Part of a small language model's weights.
Size: MLP 896 xIELU, vocabulary 4096.
Training: a variant of Adam for these matrices, 422M tokens, 6446 steps.
Each number is 500 + 40 x the weight over its row's rms, rounded and kept within 0 to 999. Layers, rows and columns count from 0. Numbers have three digits each. The size before them is the row's rms in percent of the matrix's.

# down: layer 3 MLP down (transposed), 896x224, rms 0.0948, rows 865-895, columns 168-223
# up: layer 3 MLP up, 896x224, rms 0.104, rows 866-895, columns 168-223
down865 096:487464523463492440480495450483505496516488489595474480441567470517518500542539441511504492553446531514585502387514519473487520515518550459400519628529532502471439556538
up866 089:520480514480537468504461384449473533479498514500508517494562416502526469459473452512558486525507419460492525503538546450465540498565522420385572519495487486533459480492
down866 085:495485500535468466486550471512498484524507542489476440521522525485430527424566512504548503465530556572528487465476551517438555543487475435472514515470475499542518460547
up867 097:540450471481597435500525569540587486516527473515420442585562478492484458488570453521538507530505505497517448457468506549411438554430511443483563514485487462524533505418
down867 092:477501532490486532483502480482575573489460506507570534506495555481445485483483489565434456426467546479389475527545523526444473460505418479506465497490474503450486503485
up868 101:488454531582529483479433493479510425475502496538533501486462479479487476500504498547515619576452475557477455559444541498433482450526484500502513531525453551512465438480
down868 104:478509453454381447517497452465515458512527468536510510542600533469521534395460506512536480516534432546556535429512525527566522507558509490491512472529563574498506490505
up869 100:441525502494432412497517563515503444550506542550520451510548498509545527527446481529450525476479469468481526452508496508544531499495491507470494531478452507535526503507
down869 101:491532562513470544480492555579552514511496633475505536506533541574497566537567523449460435492487516474514469525508507442509562591448506592514559549524473523560519422531
up870 097:510534517413569558521452428461471416517523519484514496541549521533442505532570483510519473491490430570473479511406460536492498616566544511441498495548492494467492433494
down870 099:521502479502495435416579484509497498511519469461457442502557477506504450501487602496466531501495463500558563492451471415459550471415492450513530523481481473557487490524
up871 093:471442477519449462499497512526546459466522535550507444479500486507451433507566525480431500433460477521503482449550545498474567498453502510483422443492492481408482450462
down871 088:531457457492485478490529504581512501497481551541564544471498509493492561515532521471522477484526530531326469406524481464538502455491498500528475486461476550511511496475
up872 103:476584534582517487538486428508552491440510544507525523510506556487512503512450507537483467511453482522530559424496495470538491469511499511467615517542493504553494435514
down872 102:423457569504498551440543445500497559534473463458467475424515546448494444537467487520502523500509480481483515454468466500502498509466480485554532504505461466493504500509
up873 104:528532532469424515475511507534522471461508490519417520512457633471492526472620553496485534481493477499501462436464392530527493420518542480519603475493519500480493458519
down873 099:492470458456537525509506548499540548534502515460481475429484498462531479535498516473440456535535491466427546521470554453485402459447461503505581586473494511428473501473
up874 091:477502515542477546508474507480487561479561448474471500480469492495414464450472423520490496433544481447493467548435479554458457539447525574524549561472550452450504490504
down874 093:468495565455553481536516510530462530510446584526555496528488459425507514512466545484450514484512554465506501529437497473554498466484480438456457497550498539528493480495
up875 101:619523510635526490495475512562483535513517507450554539469442529493506515408491471496522462410535505502491465523547522445424423528481508550484496497516502474505502484518
down875 099:454546573502455521597502493538531538450512457506557511468563451446616536489506550553482520472468556496483503522529448511498455492504516514454539545524527521511485575404
up876 096:547544497593491582512522466466528471505468495526558448500523491517461508488604579442466595490459490489513530453460480527589454490452555490505478493488455538503554581521
down876 098:486514506553493550447399524477576432515451493457532435571576507452413516531450476504580410528556493502472528533529492483522489473500552490620442468538520513449493485446
up877 105:499576543510535484456530481445477543484553483541463499455503508560448499523476457467544509454461452564553524537476463568480440480478473429467520514481484525467480519533
down877 102:503422527468531546446440438468494566504480492548583486542457507504541500497444474499463430491456458479460460513501462554527561523525399475470544483506497496499511476556
up878 101:450500440499558482519511491497516428485523467466484483538549458474461460440455478530481552483458587462481497519644482474515477574581501528476494531543561397534535552516
down878 098:486509504489474501498462552493465489557474439478455450486440468483463544538416543573518444519468456492518518513475528539485473450419439515488472525503460520454530495503
up879 092:542437500447495586451539495456483528512571557492523471492481450503520465485570502407452539452584457537496501492520505526533562534498560467452540497529540551552547482473
down879 093:538518424522490542584435481620464524533477450523514510562498481521445492570494581487518470512471529508497529584517454409519527507503475487481451488481481507565424468509
up880 105:480471552518472480600457454464519504542488493486474443480427611439483480456458520457451538507532571469508565480422520478549470525502593517537525443448430460491523517538
down880 103:508460481477483451474541467531587473511514476445512553550493513463483484588485540471511496442479539425439514518532464549432473439497493469514520529463429434500410463477
up881 105:543468571479475532482530479456462532512470393540453428520532457542517499520497543555460493481509432548561496485568546494505439502544500520403568515465472511441527489497
down881 101:464494476441531515461526482503447506519542446564486471442534444494507488507523537483534482483514500559405473471463398516578391533442536488536508494444503457460478480500
up882 097:475519548464522506502566431489491479452455591464479513476502516529445514467486426535517546451504509452512571492533491508455537491476455573523460557500497517479538516493
down882 096:498429542483431507538432497430532461512480441554439562403492532443552503523475532518494548572472566516567451524508512495482523492482524530559450499464484536436480482526
up883 112:486565512551506460550505522394501444418446514552526506451474496456425524498477495502484501556554477522530455495516541476548467432492512487441521551438428446426488471484
down883 106:482560490473527489506470487479465479461427480471477546462487470488442494446423455493553466555490455490533450474437479515530488529472552455409591554480456501520525404455
up884 099:478488505543564445492487478508511498583521460507537612439500543539417472475494450546534518453528592454507502480569533524510492479479464474514507537450516445500513489511
down884 100:571473488524463534524499433558454491531445466509534469539559456544485473507524537526522538497469474385517455447474409477462438484463509421468507534478479527507517520427
up885 096:571503545490530563499584577473508450499457550583461462535451497564521483415471509486523504493530540527497522544499432502481412505496490535542400505568421447476496512483
down885 100:483541516529576532516502419537521519512503454461529534496437469563455504542506468434487465507494569508488520543527433474492515503440538470426420511480521457520473546505
up886 096:534436514470485450517450464452464494455498505505510488517518422559495511490482493551473485441522544519531529454469507525544475559559563561539553472508494489529471532458
down886 096:493433457471478525506516473525501502492460445546478506481467490538567516484568496460510556506565476406459499547436573472556431490520580501490468558501457490484515554455
up887 106:523497468478573490455522497493493538482572462521510551568462491471433511437494510517543419495471394510551491503511587527510485495529471452500463428505472449508534494486
down887 105:557505509514520515535488435490445508483504487390464486524476441489459444575549436486428490480471515522516528591496562632472540475463528468507553458473545449470461491522
up888 103:584522447447509539533531510464515412492468490505444547547499562453473511470460538625480490586473444471520513495554503498477527515583404518484500606512509529518513490509
down888 101:460445480485589465504520536551475511560487471443505508463489466516517500424541542529473453474454555523504543508527502522500533541458559473572534552530456549497534477469
up889 108:517447504471487505527520527569511541495548454566541464506431452588527463460485471484496486542482495431515564482514481477575464442497497471489508436523545509502523527518
down889 105:507430482451459466416446483461515463489531465556492409483396487437464488482495566504477536520477545454460443517460505544534425482514510498483598443531487540507486538530
up890 098:496535498580492498536445534562508466466485452534525590422516486489466492465519536486463537506563527536535487547473475490578433524405475514498487522552521450432523505536
down890 098:576464484452562426454505589517455481481524508507508516534465496504463510406470499476474449496473495480492487560538454540454539495467525496478489493513574608537459535505
up891 104:483502531434562449522598531574516555434491522512489498509473439512438460454454490501534554523508547506509491503563544521471581489524445513468476556519488455512537521483
down891 104:521501463504521494568518524564485604524538518511546526458449540482462457466438489567490484466526482557474508491478574496463453524454477533539516434506459495509562455520
up892 096:466454518510396491551513603559437481475468523515584528487460471519491593558519518560478514474478563507492496435482488559510479506487525498521485495409551503457488411526
down892 094:478510555562490529439528470485447513459516499464463515492456465497492475555544460511553453536498521409369455499456538476558483535527514491433440481513451460475526521512
up893 100:441509562525492542495483492524468489436563431535486494586499542547556555502528489455527601490483507544622456539534527482564470449462556511526533486518555440523568547537
down893 097:474503491489520511544532503530507484513496456578528513497416514489472605552497510525573495488555452532486478495506422559524536481448503523516512504422529483477505498584
up894 095:454523481470493533531457491491454565502515430525459533572463454470534410492509515541448516480534503465538513552487396538487512535541606578520538455527463475511510507505
down894 096:482502476439473520540441564504465523572512515477564534510474471424510523549464442519463528497574544474422506532467537539521563480469498530540514464460487470500477466446
up895 096:505521574537564521506480479529518446465527473466549508562504519542447499510469471489473455538478493512509497454426492407488504496473494485370479517518480466440514529502
down895 090:506477469484583511556512469468524424500546467527490468565463548459509527499461466509535571522518478527420445582510453525444424522501473432548563470487486501520461464402